config = dict(
    hidden_size=192,
    extras=['some layers without attention', 'local attention windows', 'gated attention', 'value embeddings', 'hashed n-gram embeddings', 'a smear gate', 'an embedding shortcut', 'learned residual scales', 'skips across layers', 'capped logits'],
    max_seq_len=1024,
)
Each number is 500 + 40 x the weight over its row's rms, rounded and kept within 0 to 999. Layers, rows and columns count from 0. Numbers have three digits each. The size before them is the row's rms in percent of the matrix's.

# down: layer 9 MLP down (transposed), 768x192, rms 0.115, rows 116-184, columns 0-95
# up: layer 9 MLP up, 768x192, rms 0.122, rows 117-185, columns 0-95
down116 100:447506524479487550490558433534503528607465553533515493484560504521465463534481491522448574574453561508459495464410450524577538407479406506470495485522505481502459494507474518433532541513416499482436508515520474492484516522492572506489510492498500453469529470535538437516516492537512481498
up117 106:562514439470524480563503545502425447496491469484484536530467489511515509534495545523510479501515485477512470447525467538497577515503500580528443449496470478600499542499460483563481540502566491506578508532502535550451441526403456505481466447573509520549535494505521533503476498577465439514
down117 101:524476447430501510488527544504445439492457511455439471517562546473486475506514526578562499475567487483546439501502543481556478493499459509557519545492520457467517535546460410469501412480516564453462548511471497512423456483563450453557460456511473437509517522531449532496513556508432474584
up118 092:506462471452485471517490490506508535501436487531466501493510407535487547499493533487541499520468539495504496465548473485471528481542532537425586448497494475519590463407512529502460574479502443504441480483525455471498464526405506471560431522468596537498517512443549522520503456403516487509
down118 090:497484540553482487551559488521489504466513484530575515522477544473470502523458453510510523483511481515490480498404502564555542544452525487575491460453400486510443488491515510461492488507498492476505538466445559515520534509512567494487468458534453556458495487503415554464505478539480579522
up119 101:472554496469493458558527502532519542558433488537447457465448518511433560450445492487485481539408476534498455468479512533477478438523511480459487493534510491479473549519468447542527503517530567493498563488459531490514421535437506499535534458541507540490486454459465570526509454483483427531
down119 100:449525509471450483507480516495453519441521514571541525494491471473549491501430445459492539459481462503427479461427542506586453449478514494484528554534559494456461462588525566467515466533512527447502449500466529454557534497478534478483570515552535451448509504459471468513484476505538484579
up120 097:569441392457531490517537518466460425548501415521440531487529526534486496441462479535583458524566513506512468513528553512452516442539456528529483505516489488533489490454505513452493517508460532461507558450515504536386525529526502540526535433531558539503511451559494566581580450457513500510
down120 098:631500513435500536532560510510456458389467460519483505451504537428485485439494471606539475472509572540512470526523552478512514483427451460545438499489463509466507461514503473443576502523474507481523530485581524560503479481563513526549508474517545487440475444498524507515566512475555511529
up121 096:543498484517501490549446522500511520482458458537461467509532475481548582427495540505529517470483556509545538462527463508451526504448478517539562453506485470457559492484556507529592516504468454497486505520499471514469416547495566502578579516500543505530533491457535498580539462476460542504
down121 097:503502449461524578442494444538523465493590512538491521511524477472456479533494542450469527502502546486442527487517506551509473493545563531498528528475527491495425491480498515507458486575532461565573483564498523475485486593496511507420519428469474487507524549514519557546499460465503481529
up122 095:532513484513489499493450498456485462602510561519511433431380522529537556530507547464596492537545529472532519490514493505531515457468470544488458507504454531470481503576443493495477498507485493424485526483490501512559405481554435572547532446456515561569441448467533536548478479523475531517
down122 099:505486448504454556522525499471459474541525424449466483526508488481477520432538502459587560532494460487474434495509462501513474495477470431540502506535540503523444489419491493534557480502538503517517460499590457524474463611434495503481614475453483549495477446504509537539514475540472512496
up123 115:544480537515535448508517481475481519478493471546502489512445496532446609455479495460509456533510545485487514556579494553538470500483520472492528479503499481504587541511498497490501471433556458487573550433456420504496470410551488514582570447467534542515494484500501553430488501512457514490
down123 116:485540524492582497526493448478496547411557448482474574494550521542501531558472472439483530495490507469431537501534547588498567506431540476518476461465561527466522579548518541461526439451518483517596504460517484385466559476483462537465490596504483523433535479533473481477511456467472513509
up124 106:479523528521420463545521441485452526508489427525497522513522452583518523513512474559534548505573515477491446510567537507436474551456484472537437565513488578452548548447509519538519481440560479449518546483458460537447421556496506526476521432536492462547520554507536481472522505500467566475
down124 104:523530432449489450493492509478552544450538511446531488463536491515563431507585408514491471461465490496425472508531521484490462517471526470505516510506498443443502482565512582540490532550417505535543564565500547471472491509515559537448459552456491466474445477514500467440554501527571486563
up125 105:503463478520480487467519451492447487553483550510476509509480571430540465471481486489466469482506464409537532477502479490480520481519525524500490480484452506457519643481531507459477498471557537471475574477458488534459438513507406484507464492500543520447528607522551404486492446476529454501
down125 103:516547479450456508509530510529482530534526540505516433478471522504508482535523422454525516481511472513544520504562432474513504466414555482541512542484546484515523569427550572634460416520621525543493443495510487506524543483539549523540433541436493463457476420471463462538515565506434462534
up126 098:545465413447465501497473534486505479499470516514488475482456531513485496478503565492453469507491542414524539512460458469486540543455460501511535466522532504533521523531446443439439503508494510489533547505530510487484477511471441397568419468491531500508564551481470427517494444526512500501
down126 096:519519439415505511417458541555517489489511546442467429464521514469542369559493511434475508494591531463447490525444504476532543491487528442515465491494508456459522552476446515537506578520535559560576525503513490546464517483530484489468515510413485460553485486563495469517565486558471450577
up127 102:496511550461515516519558463478408512493484472526528515515529519477484483533503531580458522508583508495489471481597496487462483458493455446563408439548505513518475468472480411492418471472487452465408515490505445559514428563485488544493538427517511530505507542511539531476531466560486530515
down127 100:507499551468541493527495399562520486519470492419450475475478491446523533501496428492509486525550536468537513586357534459515552523537504532459459524493545489538534514538464491518522574482424495461460458569546497538467564526462509493572515508538510422541487447476444485529418526515417502543
up128 107:515516468477474473519454513458529504493523514580418504533486559450491496480457506500470478497495496426486568524503504517517526497477450518494511475449420503561491452509519531485416478500638480503457492424550506490446410528462523550525509457496488499577466489529472576507578505511495560467
down128 103:527509420490561475505530580475452467502537471506455500505476516516530516500523448474515501464528460482413484515582552477537546463522492486532516532493526525499504478510539549551468450559538469535516414499528506492523491477509437451439467491585526457491535468493400488597492518643513460580
up129 102:482492418489472444478470536485562481527508466453514487547511510435506535444482533484502503504488500424514485486548486517483556509560460471481460480462520441502465498489530467528531478516551472476529462531600418554424480526496475493513509513525444531481545484499524550567464505475532538505
down129 100:496536479436447499521551501497527579478525522429582511514514485538511473569493543554470520466531509502479467523551522482498527434486566514450490496545511415506459488507546602525553499511451531500515502617503543493492555498470479524443485560512527420486523519544459514503552467432620535518
up130 087:486591564525530463537508470477431548470497542548525473514460557499402480512529434509471514541540513540511520451476539425495515513532498503480501541475447530540551533492510525500536452486453481439457482435440485496548474494516518511563458502504505579517477527465491418435507471480471467425
down130 091:509440466512460546477515531483497504500500474477487491568533491478501548490472599483565518513496497505466508520498484560516505521518560470507566485562541505471509486538489505506512514512487536536502463534548546586452516527519558511472485507447526465481487485504525541559482549514539469562
up131 092:433414471489569509440538508462546516515500474532491519482488399487458484548432511499470551531498533469557563464538386512532483471434498537534555509490457457440481470518484476500478476562517517536539527441574444499493525529517469474500556470529472528468570497469512530482525478467493535470
down131 100:535465577480496480560496461499552480527549492465475543465511541502500474528519551446500482510440487537480486531447486519610528497556460522589556468559532551525516466545501422468506521440486410540463482586515467516489530522473527452495511554513487515537506493493469452492481424511492450491
up132 096:509495458496552487497527502499499442535483483488464597584506478510549437456458497511451455448503452465512486458462410575551501537542526471526421510497487508570524572486491513517495507512523555522575533511488480521482395498486400492491448546475531552503538502510515546574563451551434487471
down132 098:426584501455498533499530483520529567543498533458489484509526508531487460428494456498468508507470538449536470500501502508509498480523522523538477531468545426523524610511505558481540449507504613439473490542489509503526489513448486487459396499463462464471463547495512486449473555487497509421
up133 094:458520559491490477516502484505552484536540539470469512503458431527509562514564481487512470550500510522542415431589451512456522544565498458499536475440477462476524475468537514547507485526551454482502545535508486458534544528508491501508539480466526484561457481470502501475580448475471505501
down133 096:568451479427532588476483533469418506472542585525515478581512481521484443433475462481538542522450505446541537503457472539533589537538480457553479523448563500521489506516435448483526508567425566516458547480507505459471496514492593520460520522490418484551498530516433477456497519442569483476
up134 087:505476516512543460578447498515553534476452502547518425555466504531489570496515484439594501489516440538542531468514513482532549560517491499495487516436465529552505565468478490618523507507491491509518466487541466502501496469487413435490602471482558507495432496555538501443585558496522481523
down134 092:457524550597517502490522436477526547520539505505499551570520521475539520452463552541557439497541558506499515505446504445509538476475524459476477414573604418542443520562520526483531553540539478530442426477502535428483443471490450532547532482509466484539476497477497461520473466501555514478
up135 099:513435489408534480467526468504534513482507487523505437554485522493552529474550472459555500579485509469466535582556562529458464489504452481436551484455496515529504503484484476475471459486493465423441495530509485504446471553476505462497459478512465428581448467508539541487450510456483510491
down135 102:520509486512534550416397497540494468514510533498483511508561537576515502534495461468439610544475517529555468543515460534458480487485452531446464528546494550505541525549505524437510478509474516560460521480510432511535613469540455530563495459552538492459539479528475467489478488462504412534
up136 086:548585445430395541566525523491489459575495529480532460408505550528504493539522530449523492496516475501581509490502569499489541459501476556588562486494468524495528508500528434518492508543491517467518553435549490496492512505501527400487501526552589438553484516481539484449504482616491518546
down136 088:566485475380476496526513595454428524502403462431501529481534474411490481502461508499529533507413499535486535529536494458480454534464474499517539480524569492460512499474497443457468527522477491451426481470518505519467462547499515540494476561571527484516475506516514515511503534527484440659
up137 107:533502475496494469528462519469528470539482514474473530514507458476538506495499482516522496541554562481523540498516550569479525539478435559487496532443487482514575472566463450550456481530488498542474500512481441479433508534421547464549501508532490536541567538479480526558406493462438475498
down137 098:444487552448472517464523444506572505553442505498422496484465552514452493480569540449507508508482505519449547462505565522439517530501528484528482534473534572491518480557582526528522506495514519529549495504521440509498561502434564450498469460474500516570447460482523473509561521469458489520
up138 110:495500550530437476511422490480471490514505484528535479562506574506489433475464488493518496472556460566487517483528554505457501459531423459539578501504478498436492481528493561546452478457474463478479501480479498553467424540558509512548529539503521447530489454569504540493550462523459480492
down138 110:459495542496469545472532524504525519518459455508536475501494537460600532471492490534472448455536480503427529457491505549501533520431501547570560466469537478496491497515497509552491544492402420489499415496501523548568515511530438539508464518508480452440471463474525526484484471546422468522
up139 088:472509464556467477516488556491514515528458485511536453554493438470465508428513527452510488485509527525573502484497518541476503541532463548414518423498456424483502489522524478620480478545539552536539544442471447482441466546514406514505429495474398473541475494539418603441497516475489479416
down139 092:434522585472501464512438435491516528467481460426513533492476498620505481459506463462471552497416550514497502510493488534540473457506519488561460403509468550495582499478451515502474504485540497506560503582471555485587561501493517505448456544464503533508524535530442465439436518500472550505
up140 112:472483495510543521510494541477513502508498503550468502535488595553551563406527513512508555503473537476494539553534500522453462464533517482468457521482479484527482515494467466494438488446526540535507543499503480501422459555443486500524509457542537559511431471574503492470524522463497566469
down140 111:471480555520514460512436499541545497440491510527524456565567490489444433537454525515422554528402564492475561462544437459565499546533418476530494541542509553515512474548498462519482482464563500488491509501527515489545519447509476501470502460433474555455536448503466487463537480468505435456
up141 094:478450447483535463414474500478475544529554515440534520533457495510522515527475506514497442493534494560499394463509516546477517397484519487556437464548491554501491463495552544548578494525430465521483508563500510561537545503491539492500445487601534466567516549530489480482572497569479532514
down141 091:482547476511536511541582476594547555575473418509495532506485511469488512453519502461481558485462553493481546506515567603496485448512531536478503554479429495508470512451522494519502484486416422507510422511520458481516497503458534482474511529500511485522518516515536522531500540489570544490
up142 086:484435416441477465470439505477524535428509449449525527516530468456498562464452533451461502553422488458475560523504437506498543455541527522535509473450510505563542533466432478492483484484560455479531507511560470555484509539455503456515524489549477548518512481504495417511450460515456499548
down142 091:480572548566550485556498496435530559469487582546537455527465485454510451574577440458487531414494538488513543518489550485481464503516460576502475524514440518402420478554557568506560438556442562473487505464469508482527552413526497505462482568514468483477462509425498493516514584476470485564
up143 094:490525457459539486518490491491472497505516483430535414537501460484521542428492605469483569523459538528497598567533534508488539471605480522551521481489503522555571521463454513503487495487505484447489528514516420547501461523478540487520568466495514542530519464469526573499455489521504439549
down143 094:434519498460455506586516515495519572502508526406537510516489488566507505494453534443508484455448480457464495490486516509517442550490577405447442433491532563505484477495508574466534504529501522546472522587475519519471569539475494519525513515497524404520473538450495502524511521453459509576
up144 100:497499444465569496430498520477523476509493494442447491525529513560480486426455483458398513536475511465489508445514490515562496429527473559496527478449485495535542531472391489428462483465516510515528501470519493542480539539436432492514556433480498486530537466546464448550524476494475499480
down144 099:459558552549508465547565449541484548519473512483462502508475505522533472425489408513480565462512495534442449491510566510544509550485485561490513499462585462542528507479487460415537528491546497544585475467517547412459504458516504448542497507453562468494566551523460399496521548444456508489
up145 092:557455535519482534545470489452511525510494473507410506458516428532448476516447577465455508502484541515546512475568474499533452546518467487492499508510487502555531416489469514478445478463499438557540585524497477548463484515529526488500573531430495604493498470575399475477476433429521442491
down145 096:484474519480444535463514495545549444556500519532412456571520479518438448550483513520445573505476507493509486527513498535588394441463457493486535526515490504485517514521501456444486524473506524523520519529484544485488566441476601544439476580523464520518502461538469486440555457495554496439
up146 100:422509533498529466458461483512459504488463463483514517538433527465490524507483452519593430481565470486468483484499555548459547498504470523492539499399456479432460529496505501454444418471548553447484543528425525492444445443530560407522491510444529461507418581512543476560493494465546549424
down146 098:472560490424548510478437484502442494441521472511532499562452498551489534484461506471504530457478532523540557429502547512533512467560532476455491520556505569483507467493476547471543476473504451491475534542460529458543487494535524489481513485444510434480499480481462462524457478498518467482
up147 089:489443499483527476450487503454544560575476564545466505477490509530542520520492475475515459555510495481476486518480475479452463469504530548421462456473487451562456461580448508479448519539455452583531464440471556525429508487477511516567497494442506422449421449584479485498485464537474539482
down147 091:489543462542377455597520547549507511561482442511502492483514474500509450500480496419487526448508503493488494485509508499542505566501557470390540519511489499468522509467502458494510487513520448448476469538568406521490426450486516490557505495425588606612521556494457529544515511461526538528
up148 108:519500461527502513464501508429489438515507511604502507545492470583497511472538479507433510541559463473535488496552510489519489462570501559514469561506550573478490433516476467459416469486554512483531589396507521526514491505498492520487561517522437465564540536498542536493524444455442520444
down148 108:517501473540510507510503472510521484580509531501541517499546544485554493525468485429436473469457553535513439478442523425527480545460488567541468609447584452478522523532520552487438484503482502543558530509509603537511493479495482516456547560555433461436495509478576479506492521579459600433
up149 119:497520565487439469488522550523486522462448493498483504477499457566497535501488494490510485550504375490505506498511458530492492554467470485547509529517472456499598515488496548492438440478483469470472581529532482541580518428533530534473469512543464440495543504471451590510508500533489542513
down149 112:481559606467537511482480482476523495443486529556513513515480480515484453609512518484546488555469496511461543514489474459485511508475473514496537494570437420498528554489469518484463442496535471517481546507447497449549513477528520555493485499479487524401574570518452549513468580556443592518
up150 107:513499476530489459463543515490501469618494575520523526539442491520497484491526477491482529536591494495508486498498544554490485479464463511505477540470488509467522469467430567556516446508503502457505477474467481559472535474545536508494541438564545501507470497535491527443502478504408507460
down150 099:451458420515497546478480570444441474561480512464483517484573478544533472470617477584499557531578472546513435478433463553458512502476522488530486552582544496477535531489537488496524510487406539515506543508525450586429521453481470475473493504582491445454457606535534514540524498478509465524
up151 092:517425516516463499576505503562470530524466450527462545547486530490498542431487595494498485493544515514505463519488520492461502497420480485564454465491481514519508484449522398490500419421446450533487532506498442541468433575490511515504553515484502554507517526565494455527458512495474519466
down151 095:469482550567593482487456451510499540580541562484457486502438581478517441578499525476442549476525490513492473551454504480503501436451518484561490534516460525454506538510507483496489466523523560484523470520513556444521519502430445562555485466449516489427460474557440461536496542533533455470
up152 095:544494508489481475481450494475534483555475467461557465529485507506465528549531513474453502572526506558491484535560513578499477480546453461468491542490490535557574415463478481507517470576533513512521501527499480525534510446559480467476549460538487522485463438568519597418531522525470485510
down152 098:502535450527510423523490512475490500481473520533469527500492436529510545547573458455482497500498532468461473475544435472485465442446509546458537475470505543506517543528531513549438491496474473520470531478479467457498505484541521540585451560523548422607483500486457470541519529513483524458
up153 101:506513490561479504534471460434467499473453516480589482588510464457517499438430450543408476535461468446507520536568416471451491541470508529483417468529495500489496517530533441514422491443492553516503510473448502474532500586470511539546590463513502551479567531473464439514491456487525528476
down153 098:457585525484509514504571476471522566507531561459497496487525545488489502594483517468511474525451433505566479534540494513460538565545479545500492516476531573504447453496514462411516524579439518527503474524478523470463506435515491461483534521519539482481474439535446490521430568454520518484
up154 111:503481366435455483517465475460447426488451473533458489527441488534495502544461530623548450526507492488547473509547481496527407471395458554501476473479524492482454498479463495482483526482537514499505523449515552496485398506487529594521535503473519511575473449490574515526461445531563472494
down154 107:555506473452490515495513481491427481486469484465578497488430503507500457620579477598514504496525477549427487483424456468494462483503519620530456506514526504499448591504522468512548507493482561529513425616520537509507539491462466508467511545464569515548514518478455500523468475467539471472
up155 129:536470482526562460503465525486457522484446506450482427534477503437502492451452487534520551528459525497472537515479490504499569473469522578464433427485452484410497514537459466483458576399552561481466533437461495487520505545473553479535582445493539516503516428534439513574492514453493558467
down155 114:524496529463529524542563508543551543490461520496496546467516461451433446488561465483476560470419509516528441579425517498516556408485578530483489550500431542522500445553525527538564563517456503518541525604509471548449489503482495471473405515477438522476493453520522504493443474479539493584
up156 102:472568514606431475540507528450497494466495573488502476500541465454499497486452500514576478452520531475516522484470484526502631548464465449480520493498483471535564494503479560595476527431440545482550549505576522561532447485529477508501417544533495488535484582495462474523497527492476517476
down156 098:496513456402507549491526482515537529575491442466507493503469526523462515526564514462474479595521487482459438565550473510498450503537552575452518451485486518484452504515440468478481549597593495505493441466490459502476574537494559540534546448481506479517438424503575439532516472465517540507
up157 089:555531450506489474444481482479522461535520485522465493534446582487484452428481568457467425583508511506544455512514580527469522451474505524525485514532497488519508430516520575437483485440401477493538560545427388514427568489494556562526484481465440531483470528506550501477524431487538439424
down157 097:529504456447484506492544524534492501451508457415461467456469507508542494535510505560529532521517504573476541517482490508473466514511622533561516511443437539515545530495483432490486525497550503507560553547469487559537516494486514510547477531447595519515493424458453437468525495514550508489
up158 106:504442505469586500530486476498519593494487477488448433516536496486470508389466522510490438545508543575532555498492554496465529438528401496456478455489524535471522505490523458425497546454535542562454464473478524467466504530439576540531403539497545527478475492562563529476466486495460518534
down158 108:545517545468434524506537511492535556475501531466500435512556462532479509441483436551562564475508484563464526515462525536462520482488467475465487552524523489465424609560559418428462542515526528510481475504505487448536490510468518501440449488506473502440500538431425493523467558523501477562
up159 105:511501424554557493531487544508466479539492518470469508491531528501462464479532577527556482520497487488544533536494511521488534462536483562547536525490489501534498492509520488486532448490462522538518575438555542520483460490467436460583442523526453477592496534488485465463500512524505556482
down159 102:527540408478437522466466499498470484431455490368544439511547492525537546534532514493419527533466475500517509457499530530548505494502461515506522496538472486445514485459532496542543459464440561519508534462582512518480523528456512508526479413451486512537551495483466492541484454553528571601
up160 115:559503502489491466568446489433491497498503472567450477521561449503521522520569451562553500478546527514585488532496523496451544501547447488510480434455544486486445444543508565462474480488464490555534571486472475531436451542440451502494479556493499480536497553490450536585487485526514524470
down160 114:557529517535532564459516467535438539541500483426487457431505516502423529468488541496530522534517495497525519506439499401513550468517481497477510504548546560487542557609493538451536489562577519540441480539492502493508537519495546562499503489536486490502498515576445498585442563533558427446
up161 096:572509504565510510523557475491502526529486443512475536531488490494470501460440518497539535486509539495612473519479456523481518464437434546528431494526519499467461441515467473478513437481476460461482523443481495510561456487551544576617560443497527614533537461479496562481473490500506518471
down161 102:424538494550429543538482465532538520481558494527458529498519519490417510488441468431527558445443502518582618488464502495483540488480438573478477478518469595455437506536542460503492512553558452481526471478496551473535492553449484497433487461473484475476503488495521527535517552480506533501
up162 092:479456513475473484543465490493524485505513517519466519496506493485544524409498527524534508569512443503469500471513504523497501447574508503471541485420477490561563464476488445401479541481504500520541549418486429537482526527425496403595458519454525469516519479557495469476525497484495526472
down162 095:458569456492499532448505516523580501495484487449465480438496515504446578506444452541462538515511582526452459500536524534481498562484527522520441513506557479508390597525514577457524538435629524471515534577554554548539507499506518492446449480513505496483490517481475467525477524489495491547
up163 099:577475518509532513548433523494528510548524556562416461513462497485541486446522568451551514529488533501586572452469552523526542495464418460411431557495462441546516403499505504463560454414425569551475500485565472514470456492542530463490453454489539487488438522471511467544550437448517498473
down163 102:493591502491560493570507574527441532526573569528510528503555420491519469404467499529487495531515457497547570461468497475453517462459461496471545551520537490567478469568570479445571521503451509527545512556517502487483513486447531540492446552530494453426477486489486501483507532429499427536
up164 111:479486476468515518511544508487462479555531459457502523514441508528424536432431498560537423506590580520548468496498503523484566421479480456461522438466474453586468494445476471555515565514581571521495547510533551520508486525456423526477435456532503458539497500409527480526515480492495524494
down164 123:486560550516488507496503564535568472503497464490503450496480582485604500454525499418411512511478585519564473529510493444510478484485445454511490562587533489494533522495494460510480465481485552437524497521462538492532490478527475521492436503533493476482476548478544440455550536529464484451
up165 088:585455485534466481481469426489538504479514519523488498531476480475450498384504515467489473519465518503502448407542510535389485515525521495496486469500543466456474459453510560513552511532490423522409473493490447498436477555519595453521502512472491489482485516446593551483574467534458465501
down165 093:516472440504531547492508548511537535513571450434539534473548511490515555526460486458511542525483547449554436464504543479535452445444524505453474521542507441463483488533475558507461552519489444601518420503550485486565449572505507493453524509479501427497597542579495512535550500456463522544
up166 090:515500483567487508450466533501491519572432565524544550551503538511447514455540557447522431435461544543493514466461540617457468552583454475559495479479491453469468481504517516547566488471478537494535542508470503531503508483607535513514470481506596585551478524493510534488503519557427489497
down166 091:549449549510539466543472480493492532463518522545517633492442519422504473537549484533486585500505506530491455549468552521542484532422524475519440544518520512501503498546500494440500492565524496524508497552497462415555493477438521519460412409524460543503451536510443502506508467519550506473
up167 077:475507477502483500573508526445541430540504438447407489536483420518442526553495529600530562531473468507524507428554516531441538486512481520490487500436484433539493462492482469530483506492499498502531530524503494520510529528444562526562572474540547468538558577502494461538500538481439519506
down167 077:500474408470485496439481522518483486507450523481546458511485526510565524497493477414476532602455477528506492483488539521478535470478514489541491534485471569534558514495492497515542434485496504546553536505471517494507497519489508491483515503447481554557475533566541489478548492454539479495
up168 112:432509545507546433533468549448503465448492478535504410511509476541535542503474472587500480534496505484567535446533421516531488475601513469502554517451495469521485477483489479497443564485477497491488520480572556537493502524461464469547506471514420401518567489491513513528511474459496581493
down168 105:520495510493612480530453518480482501490456537451500498502532565476482494435460504512467481573446519450526547525475581465577480487493475515553509461491507528531530551463481592524506461545514559576505537547462503467517438545483534500450432478508409500537482467531452540534454507551535516472
up169 116:469533569536535472501527546506460476490473586502519496517483473453551519460486484525540531516522437497467386474562539504515523483523458471421515512496462474546488475519543507482508484501469521494474506438504415502464528557505570489436496467565450461478485516562546499528489486470410540498
down169 108:466534552504554462522478483501513463497500492500528486506497431479523487513556463514526480488450475488505438467540511526578484533562490464496568538537442495483467496562448397476509525447451409507539471503479427572442440535504545437525440478480568531484504450489468445512509483506468474621
up170 089:475519482516528504481499472503536446544437478549476494535463563511459588467474501452518452513406554510527514491510464541438529497582399442517514503492534531516537499447450505525500446479545506488502494538495412485432484493548453480557521487481412573528483498476526544528510428472433506496
down170 095:454628554438486457486556451457481576547552540482569428536539522537538486528582424493483475545508481540535476533470557568446533482548407505471522522458519512496536493489426499503591491384471509401494526468527544534511563443490547492494501489463484462511479468523519508481443471427541485413
up171 097:429507483452532491472535444457485517529450513586557573446428504492479474460468446531465540554552537473522502424502482485480507440523440533534429484481462506462451485470530488496461485508516491531488473391533482554564481574425553523473579497504504550480532481449490524516505359500516534477
down171 101:508485529473502491609537455491510525564470408469586477547433465496500518462458446466518494523461470579498456462520466440516394555536532484472414435518515531537537504462500476489499555494506514505428447534465575478503522544505484456448495507541513526568523498468531515453491482489586460478
up172 086:535503469541516465463467476456554494443473468528514447465463577447432489513502473432526536530501489448539485481485612504499534491589451498480447478440460541495444508488432471485559471540476478464498518461502530477484413421535544444534569429473472538516520470482534483466469478465520496510
down172 091:505487472521551474524489499471513511476469490540502533529508498505515426573487533533483460489507427492543443582528497519553459483534514544527473500490470476524552457511493503477432497441472528457512532482453535481537558533443467548466502509459478470489493607416592441404521471516525472481
up173 093:502529551473453477565519504481412522525534454515451463522495422469447474479529515488477466485544475443504559579548468465486507513454437532542535476486488499437421501479414537516465522498476448436477537522493541501577479537538503560513525481565546467551497461569530547511487508596478526509
down173 093:494477472496571526425459528462504555629507505429488539509500468526500536459420469446500488462482468505517447488520556532527581503513588518485536490537610568474487522547546532489495481499500570528536455480502486447496594509519459509546522507504467473459515546450549473510516539472480560539
up174 092:516414473546474476466482488541523467462448522515411485558435442517496554568504540467497497545503521488516418425519441543489482502553525450564487484534517536524495475504519459541446463506520513524480534591469506508502469488532474442497483506528517530518518532464414504495559441594493544488
down174 097:473572482492460521455598517527513483525553412575532558492502494519492470515538445458472508513438504498503425509508542537497480439523443488466598481526500471552549494507500525500559476515426482597524463568477503529496455489505458546515435523512524510533405495519431510490565510418475474494
up175 096:516447479499582527421539468449521495496542476534420502483528517547442493514409475512492477530463590446555437473545464525518520466491503542507506481481531416546583473412492509508515517462498433522492541462541406504493553502518520535562516444470527554499544434518493581452478417448499470506
down175 102:479496501479435467541495502511520500498478535547479479548479484449525530554580498538528521483453417502543539476534501538554484513478491477536529558487473563456450557580563421539465475474427550522560538549454571502522599473488473475450459543492504441526445498476548430517520546501514520421
up176 102:476529511497457509565460578499515485485499533493505539501514482461509525503531497441536487458536474467499443510583554517551388543505501540564467507513457466499442472467499515509506447482499499451482493498535534491565460497467527492483539481543514509465422452531548489424488455529503543471
down176 097:486479448455562500444537479504465522490489455494521473548540494504489488538502514457510540524480523488488524454451516449498635490500487533546532523517544497491543520497481453482464525422463477513483505545459439531456522458483487437522479485461463474509525576506441515542486548524545403570
up177 099:500518488518484462524516516462499487519512526539496556537574503483497506500546493533533457514517514489524432515530496503409484466533503539490489486554456416553525474425583550492421479451439509535525500466500476564396570502422477537518495529507532478513443561525552441456502442461489575468
down177 103:455505514448534535495538500507531508491543480426493489478486527483469491585574487500517522559488473497485533471477468480508565470508539560556497520482507501497488558507464432484519509488564466508488521464478486557527500505530546468567460423526523478537536435455537606464488488566482495549
up178 108:501491533501475473502532384512524480510499492554450527514468544460495536441525519516540455536505504544500460527526437493458455485453514449489520427459493426534483518526521423459509447476461491560465505499444470528425455552537498534525539544519464516529540469453467495478531486485535555487
down178 107:511543503503467533492498501480524488562497580479548490513510517456497504465527502512570465474484508533394537564443506530522517473478463466520529537460551472503474589534505483493483536592390593523540510499438500452441490525519471497500547482503504479504557524516445440489568526505624455491
up179 095:464529497512428502544582491487525512541495482534502461542526522501516533492586480487529446438504478525488497578469530558438513497582513497507474532455485482488426557543587422474442461566507567438495542506495527526382571520551503504521460494474466456535475438513526469499491508496528569480
down179 093:458512490443576525542559462506454558468504495513544530488501491548482494580503528491449519489485466499505581425509493517508526522568494460520551473557522599541571474470416490525510556539519471503439509503475516514543493500456533487441472492454461471486510521468504513426533504499447425523
up180 097:603495501520491464481512505504426476507471545542564488480440482566479522537539527465491487593488468478540474504502543527464536462441544526535450459484507507508512547539486507530400473469501455581525565499470441534501445543529452561509489496442562542501575533419570462501486595544471496545
down180 101:498513472474548569461570514513447519461510529510543473480453517485541533546536507490462528480473426487539528563564485522547451563463563516546521570500486529488422588490493545519485451543546516532500446544473583517488544516519597527505467490431484454457519482473485481447448532551496526600
up181 098:496505483446479482531488550455508468534496480556452507496511414462493494572544471466532449459523564460558469457565434477546497525537490483532543493475484517507491520502444518610470444534475455539503532549496481502566479476513478501487478515496527512462557530536475488502523487540499477476
down181 097:423469479501500491436532465534514488558501416474464486575492527554482578476447558464576536538530549516458492532421480516475533420484542525464498438530487548477450516507567510505503553462566516503483500553504471525446473443550501514557496453459541484527535405533547515500437476524591543485
up182 104:478534444475486486502509543502517443546450494501493504462516477474488490436476468579511467487485559545548444514478567535491512475497460511541545550487464408506414510514559539581438480524531492462524511511482484541392521512514566439464502486555527429499588516531585503513481477532465512486
down182 102:501542534443496454521522570471456470480459538549486542504500519467495513533451404557443540512505492441504504449467477510509515462526466505508539487581501552487511500445411455546494497515551540490539473551501532483555468482469515514441575484508539542426533487522529486470472513472438514437
up183 103:479520470487472455465430529456509477490447465459500463483555464495442523418422475473511494529487480492512504444555559490471554440483422524504515496484473499494500525483465433443498494490500504502548501513496497485531512465492539478594524547518465446539460480486447484516496538503473486465
down183 102:521558477482546495477536529535532525517486597467502498543529552529520563523487489464493467484521553471460467512511534494505455455556540570526448478483468552463491605481448467545498549512506523533462480495471506509494475586530510545486449449551477515474452557517557486450430442537492477480
up184 103:550488450536459547491554511457505523468501440534503531504532465596442502470415470523429515435510550480518448533480447526495532512459489484486456474551544422503556484484522454455543523488442469535557510485483467519564492466489508530565550484501532575528535506462409564511454467508504507528
down184 103:464473545551482435538501439513511516529518546524514513541442528441518530519567501507531493541527414468440594537491530507483474455486508502465517540412439549510487530473460426526454483488549477474461532525438515519483493510517471473451451505495463426542417483481559490526488535489523488443
up185 100:406534482521417479496547482504487500456546495466490485510508527499501520511485529491519489558528508488586526443499492499465516464472446538533497504518520527520548471461500495454450499488493487489519565441519417546428446444487522492550515507539504510525477462494612474457482515540368518526